{
  "head_dim": 64,
  "hidden_act": "swiglu",
  "norm_eps": 1e-05,
  "parallel_block": false,
  "init_std_o": 0.0208,
  "init_std_down": 0.0,
  "beta1": 0.95,
  "max_grad_norm": 1.0,
  "max_seq_len": 512
}
Each number is 128 + 24 x the weight over its row's rms, rounded and kept within 0 to 255. Layers, rows and columns count from 0. Numbers have three digits each. The size before them is the row's rms in percent of the matrix's.

# layer 5 MLP gate, 704x256, rms 0.154, rows 671-703, columns 192-255
106:111177147107144147122147132154153116113112145110148124135086159128109135112114117073142120133162162189105103166136134108084097160146184125138082112117134133103125113121167122123127142102092105
099:118105134130114108134155143118147115109125094106156111117134108123081165156116193126121132081096119111133118138145141149128125102141129104138141103163183167156136130078164134105124116122117101
105:122133135157123150078096114092096151112133099172131094155132170160136101109137114147130116186130131132120112136133129158095147108160130138138131155135115123068164161179108105127115144146113133
112:114104133133133145147091167123097136148151124155117126121135110176077114108120127144083134140147093122142113123115110128098125120175142079132138115099174113112092145148127125135146122103138122
096:107156159171130146095160136138173185096118102127094139098132118151108139097127139124106158099138105104068150127145153161123107092087151155122129132167145170082136140114135115153125131134079122
096:102164116154118146103118133138162109102103105115086171134132114138097151113078136157148122145118131156093134150069116138129132121166107140143167170198117170152130097103108108153116162152172138
102:157121103134116164110164160133113147125124170131115129139093146098143145108148139094143112153118138096110136113157125160126144083144165124172136185172118122137111170134150131135142153143138143
096:099126126114136141109106100152133093107097082164141099148117123085131076174096145097086086094132132154110154149159105167108162155156150108142128171113113122136138148119143162108174153112132163
097:139159137133117108131122109119124114104101156179122129107125111136142120112133115172155142151097131103155111155120137158098142135127138141143138108060140103141106049141161101105127127162166138
104:180116119173124139114101133148164134130161127136119091114157149111129122120070119128097132117195142107135129148115140104134122143137124145128159155113140142113094130137112153106100107138131124
107:116174096130112137170115126126145164153143168129137104146115099138125115130104138110116093074117097172161150100152143184159138100112187170117133159144126134099135176104157151124074114123147159
095:136102061107145158127152163114138095130095132137166099134134109101158125106119132116102075077157116147113149134151109106128115128101103189158108123150057078150141119160150101170103127098145142
098:110121132149115148140172093165168141111096153146119136157135169111168098110136147136111136135141130089154134144125132130151139144128108156078151131086169084113138070178116120098124155105133107
119:134138085143129164132106125101139120129175100146133099155151140132113130130161153109119143110115135142094136125120134144136148138189122161119136140134122131101164169132119150166110132121152147
107:134152123083166121138131117081123144070125102157117140118076112137133094105135125141118113114119101178143130115160140121145157146096107119121134148161134105128131125131162087129109151162146125
103:147165112139150115095086156144162048132108151159117176117167151128132124113124120146145140115111108129117119162111116141111113111187139094135110111113127102134125131123166129155104144115155122
103:126140138110086099137101125139146103147161143119159137152102079123127139131143131138102128120106127127168179126109131146093094072149149127123166126130155116142125120136115147093111137149113138
095:110078080157110163119127115118114123098081131184130069138151088134142142132118129144139131133159150100121109107112095171123130097132131139088136164106155146085141138160122132123085139128116098
096:127149095152133090104140131108168148064145139154155152074090130171076114131081112176125166111113144108123159144147144129115133120127167122134100134114133108122146120150136142129094109099130115
109:140135141126088138156166140108127145127122150146136110091108113131108135102106145143108146141142125152133103120116155161108062185171142103142133112119134106054054109176143158122108118158133109
091:105152152140126147136103129119142148132126084120118087120134144129158085113099137131133143136138174081087087130127087107096147137140133135167142116089099121098072121122093096114169143163111175
083:111077123139123163118136110115123151145126129078142099135151133097141135143156129111128202118114113122106186108138139114107114115151118157108119116130116103101111121146191098092120115119096180
070:181129105128126112101147138125118128140138109146143128167114145125139113108117128156127100098100092132120106131111065100156152128096125141135091174113118123123134095141126120115108137131095110
100:135119133094132135165148121122132152140132124156088123096118138157143090122120141142097097153131166103130166138164130113122133120149120153113164106108084220164118163161103075163117146131110075
103:088122125127143121148117129117111114083127126124142122160146162139112112088131120123185140134157127128111118109166069152106149116153160106173143166118103129095103110112134097106127071157124132
106:114134133106166104107118119155123105125161109171143164183159088109108120147080117097133108132097095136143061081144135165108101126162137102133084120159091128091164135175136145136152098141153155
090:131134147135127120148131097108083150120170123152128149104142133104118116133149122130079133097138088112176121122115133088166120113173103105133122058095127151144135073128131148104146161144146144
109:120126114155114130119124171129103157144125128091079108168170122133130124127146116133108110150135157153102135146105146179080161106130111120085165173144142083157132128146135147085147100105158146
114:154094110122123128120162138119161141086123139157092143092118163120144139107138107140106108131127161122132130126136187123190069169128152122138102140149112071115119133144112171134144150106106145
086:118162184137100090113175149116109106136143158139149146094108136139154140178121137086131122135123127115152072133166145111118119123104136118160174155192153151109088099091129119132132135139134154
107:109121145119148143133127091118129134179137086142156111088107105148155086183154128134134107127125165120163110122150122119147125091122128139173124122139173114105127119173088149111147086164175166
090:133130147118134156097121103104111134114134147143120171143110146141103124097116124118140147133146095130197090161110149090131106138127099137130128154111141135116098114122185148170125155134117053
089:133186119127103142145092142082186158112135093147139163100142181103138139134099127108088104148116157145102140161128127116100125147133102110163127093143128125132168162136129141156129121096120129
# layer 5 MLP up, 704x256, rms 0.147, rows 671-703, columns 192-255
098:131130147102153209132130162099104129126114150111130135151165124084172168103115185145103105120152136069122117101150107125151129130119150144094151146140101083098161102116139143128170147123157122
094:100124125125115138088092115119128096131129152122127159133151137154146131063120071134139133113129094127117140102126110125118106128111078105119160127092190106147124146123129139148118095114108105
100:132094144124121121160159115134149170117102119119054166145149144087133121099125104128133115122135172104121145113194140099114117151153129078125142106133107148101094143108120096134115156072158109
100:134138114126093114134121080165076140146162137135102141162107106105110142098137085134111105089140097179135140151097138074113112130091154158167127094085101100100155087148127120127109081124123107
101:116125133084106142123114128176136172153107186150140126099119126111093096152153154128115100122086135137134129126149102118112099133157155103111112093142115069092119136075128128121093127123134127
092:109096115100142172121125117126129131148120166130097149165119151140120143106131136100140125123121146126152160106179144122132121085140154151144139076127159114110133130146123150092136107146125157
098:178140119123124134118167122130182143103175151135128098157133127114104101106102114129108068123103098095173109099137160207111092198150127127137152095078146101139161151129106088117140108149083176
098:117120116130081134148155141112157112137134132119149129123136122115096172113117127133117129094108107147126134164094128135129137156142133118124127127099113142125140105129173147126156139175142150
099:156125117138154145126172122161120154135144136164101124122145170087113135146123108130122123132178172106137149122123104112109134086160173135154145152104118117118135135144112116093146103116120116
101:094135079102112137155129141066128142103155061127134157167123170170168103109116120143110109144133113134131122144156115143110124110112125151088105158158070184059102119097144142108074138145128115
112:095153192086139169134097167140111132117116100092143113153125154138127114133117129105125112176139162086104147139116132161128158126128138107104147122155147151137109162145159132096157114107139137
103:126109121167130113138149143093147131097157127112169108111150160117142165128097112152054124133112152158120133112090097179129153103126135109134133117118091111172146162157114134129167143158103127
106:139145127098096084108132093137131091152114127168131089164114136150145140150136151103092118112125094099149154169131124105129146101116122116158115126121126122125110134110135110143133109158117165
122:126152134097123168156138093086130137135157095114145159116110112144129161124071113134116143144159110099104140120116164143106108160118120165155145114115106087101100092121106118134098145143158111
101:170094131144109102138118118124121117165186120112132142116127127130129165146149126143130137134115097116135086159110145131136137075151084138122137117127156177146142122104147177122112111134131147
097:166142168145147107134120140128125126115122128123109113140106146121132174137111112126168143132114095113121094089143147126118147152142107172125147089132132160103099127127119131145088116133094110
099:091131115100152146158084142135191129098087139133155115149171144086159103126106202091191100132121147112161131166129110121141138133158128110138172119144133165151148131156137183097123119116127128
103:106141131125108113136131106179104137138120139181147102151122117128140113150123115125089136113121144134142092091124104127104102128125135117151099121130150148104154134142106115135116122155111116
098:132131153163141145141082112103148092160108131089137123117175101153142151071190084161176123126140137150119110120157155136139100098134110107147124143138111119094128117144124120116139144118099156
099:137144129131176124155157109118119113131117107148141127154137149132131174101147147118125123086162152130162163162114142117132132155088146113097090105138155146174171102113111122165133193151137155
096:114135124107130099132131087165100135139144168133118124114108153116127155140159120145095118148139078150160232178152162140168106130081138152117134165100116118140173114136146113126143128127136134
086:166109135127133071151134106105121132115101115150150168159120114113127147154092134146145108162125154130174169103161090113110123141156103113159121123070150186143115140135113194134135164120121142
064:087129174156129100125136121111126140143135146127127137102161106133128114152167142117157162130164143119119154137137141113105095114136112139123181139138129136126134178112129108149162147154138115
103:138140137112171128120130133119129105174160124155138125137140120133164159130115153104169117108123113056085120084155129115149110123084105122106119114123094181142138092142125139091091089127126114
109:095125112119120131137096102092109112166157093113137101147135128160116126090155137113147157142125107113156121145142113104123122125157125105130173134136116107162097128144116116111128098147099110
099:117101173110136119120175097142119092128131114158144116099118125115110117151125144080111091125094151159123109132131108153109100129143109140098070133126120131129118143151147188128163101113103156
089:125171138082121117147171125140130123093144135108133131082104120143126079110135126135088125123121132102152151112097135118150142117166113133119180129067105122162124127129088141130127149129155108
106:124127162125119133141130094120088133129170108174097133103116123118121159119111079142144142124165144111149119158108121129137105119097087146162097122128099101140130149138110167096154116143115126
119:126152177148132115117133131151140170142116120148135153089096126130113127117142123132106148136121139138174102119145149144141077176150128140156128146088129090139057159116119170110117145142102126
088:125121156168134103089146130166099081149114110126115119154141111132074160134127149110117129146125144103133103095125085106139101139129125126092145173135133136119113099152105130099144149180100127
098:105147134136098117133149159149115121132096139123140093106110102159140112136079127112106140139128147140113115151124153169103122144165175140136157118141170077126128108137094122148122113133089096
094:109083100087147139123141099131153143133127177157147162122091170120124151073117111127118083165182112131176101134127137123103164127116100119142171111123122133134127094152149139181117121130125086
093:140120135120143084157118127151125125144142098121115115145053160122129175105151131140167143169156134109126131165132122153131114176107111133139144129157137199095082091143131099118172094092118105
# layer 5 MLP down (transposed), 704x256, rms 0.0855, rows 671-703, columns 192-255
102:148119094113135160103130130138137154118119159098124088127115141125132171174144139136160090183106123130114131149136128126130143175113079185104132135101124164145124158101146095108125101126095136
102:153135131114152129132111121138151139120095139162148152146121118094189124110162114106107179143179121138121127109097124127173141114149142167168103162100101129119102124171129117146069126175096130
103:112112167119114116122149148144104121064108130145098144105135155079085100130128095148157157153111110126146126145154172095105170116141159136160061142127137117085146129146122094120155129123110164
108:144122114132131183134115101101163158139146125132125119131137134132119128140162068157170142122161155114077101117124115161137101179086123110123102133108146112111140083128104122161128144151099109
100:116124165151126131177103121147111123134123118149165092175132128152153140102082089142173125121072134098077161168127175146165128161119110134094108119113118182106113140119134120120156128120122176
098:198101116097120152151148134128136141110130133153134125109130132115145141119147160093068157072104139129125113118085102115136181119106124136107142116100148155150166127154123127102088139153141107
099:117183125149166129137126134135091123118171125138126159117124123119136130123115100122092125071152123109132132123148155184147130127136140104120130138127141130133153136134143128096109130198141140
095:118133108089100145098140141107121118130137127095151132128134122141090148161089157119157111108132171100120125147143123136129148156148145110119137135142158143130117139130112111070147165076132099
100:075099115166131087120103107131112101122141129128115145112172167110124159148171128104133132129103142113154122123106139125125161102162104129146111122098122088147091152127148110125118145125151137
112:106127153141174141139143127127138119124108091117125145152117129168121137137110127098116150118133139154094147096135120122133120128144126153105103156165103161094142069153119118141098111116122115
107:128090144110137144135172128132114109197131115139196123111117173111124136124161140140181132132150170133153135126143090132108148130106167156108116130177111134147116139145101133123139077104131150
102:143145131171116157131118146157182125145132138114174105123163111124120116129103128151125118115119121139146107059079091164125133160123124147149140138151117104150152157128114126159104128156126141
095:105172111101138114129124117138126114138095156143126151111064137120103100083140115115123129152141149152135135141106150160097074128102124062097164107145113138119126164146111115140171119147144085
100:110120118138142150103131131139102116133101168145129108090108122089159123134186131164092157094113083140156149145113140135146155136111129121162134199132127139133105162179125110103108099126113114
106:164132090118080181110105165117118127137101101079133115152171086109152143136127184127087160109125080105137127159133168144088102118132111161135141159119130138179066124139124174122154136074111105
100:108121108132139158115088126107142118130112111143078096138139082097112166114090146142091104109101060132091126134091155141127177113144104151159157167107109134161116119133137156161155133151124096
097:123137120118093130151114121131079143157134155151132151143146099107165129097097127101086130130129092121097145112156098143122156150134148091149105102095116126144175164096157117095109161110129141
101:154144134141136152111111106153155163178137124164130108106130123118081122142104086123117130128123115147087115089119094125094115117136127140127126145091085095125122077166125138088109088133097184
100:150106101128106129145130145141109086130107143135166118124149182143098105126133144113105150105151139135118163149096138134095100167143128099130121139107149105139168140105090135123135133140100138
104:131092130111138156101102146155155111133098092111135092190147107145131160157151107111139105117149139151103125126136136086125164124125120118118129142160098135135131106100179113183092179166146143
117:119128111129146075134121136158118107106129116125128139113115107182118128131109076168156126102134143132147147107173121138146119127065108206125119132154124101091152128119123127118142146095117116
092:161117134122114155144102150164132103133138139159127149143125118153128121131088146120182099117171134131161139125120123146097150149127162130129134129112150130085102147119106117096150122194135106
080:145123140141131087132154131128091158101132147156151134081189097106119143161162149130137110147158142108100133073132154131121128129139101118119137115136121139140084176115118115087157082134225151
101:131133137140129123125142111150145155126153136133128113089137142133186124129158088138133136121117140109157126140112130151130102107140124111110152093138164147107146117142139138107135107133122123
099:127131141130094174130127101136112110157137114164146121111146142142129099135142134110132140141166099213114183101135136141159085131132154158114131162125142138145127167159086116108172159138112103
097:145110125165144112120157105114163141092142151156116130121124127106157170120145128124111150139130124123120108166159147099150091124139142106130136121114125111114146152158155113168128129119104116
097:123117150150097152126119125123138099149139126108144123140128109121082091136117140122111143173127119120139136188150146104159156121125093154150130158152133070136160080110109120123141149090141113
105:143127117083148166144133139132121149104162126154141094082139123122145093104091104112140102142131101119116106107129114091128148163123055113140111134173089105130152102172140123125135079101163093
113:121146134147104135126067131109118091115121117077171145122142099102125130158169100134152099171117146163127143145132124149130103150128141120151126121154137102123144169118080169174136155150097133
094:154128141132106197153095085088117164078123116112121135117176157124138132084105112136144158094110130144143107125108123115154115129134141122152135098096146127101140097116139101182119132101168140
105:182126165110134088132095071109179126161129142146117134096140156152142145105126115123177141119149100113137111117113094149120154141114150135145149064129129087146107075166123166116126112114124130
094:140113140132135122133104157119124115126157114119109114219120115136139149125127157139116122153150109142142093114112111123187108143139138120127127119177128130158166138122159116164114113074111119
085:102129136136129150109100127172111152096098145139124144102142140104108103153118136131078131120134093132142158095132147120173145161082143114127135167087143079159111100105130135146110127140166164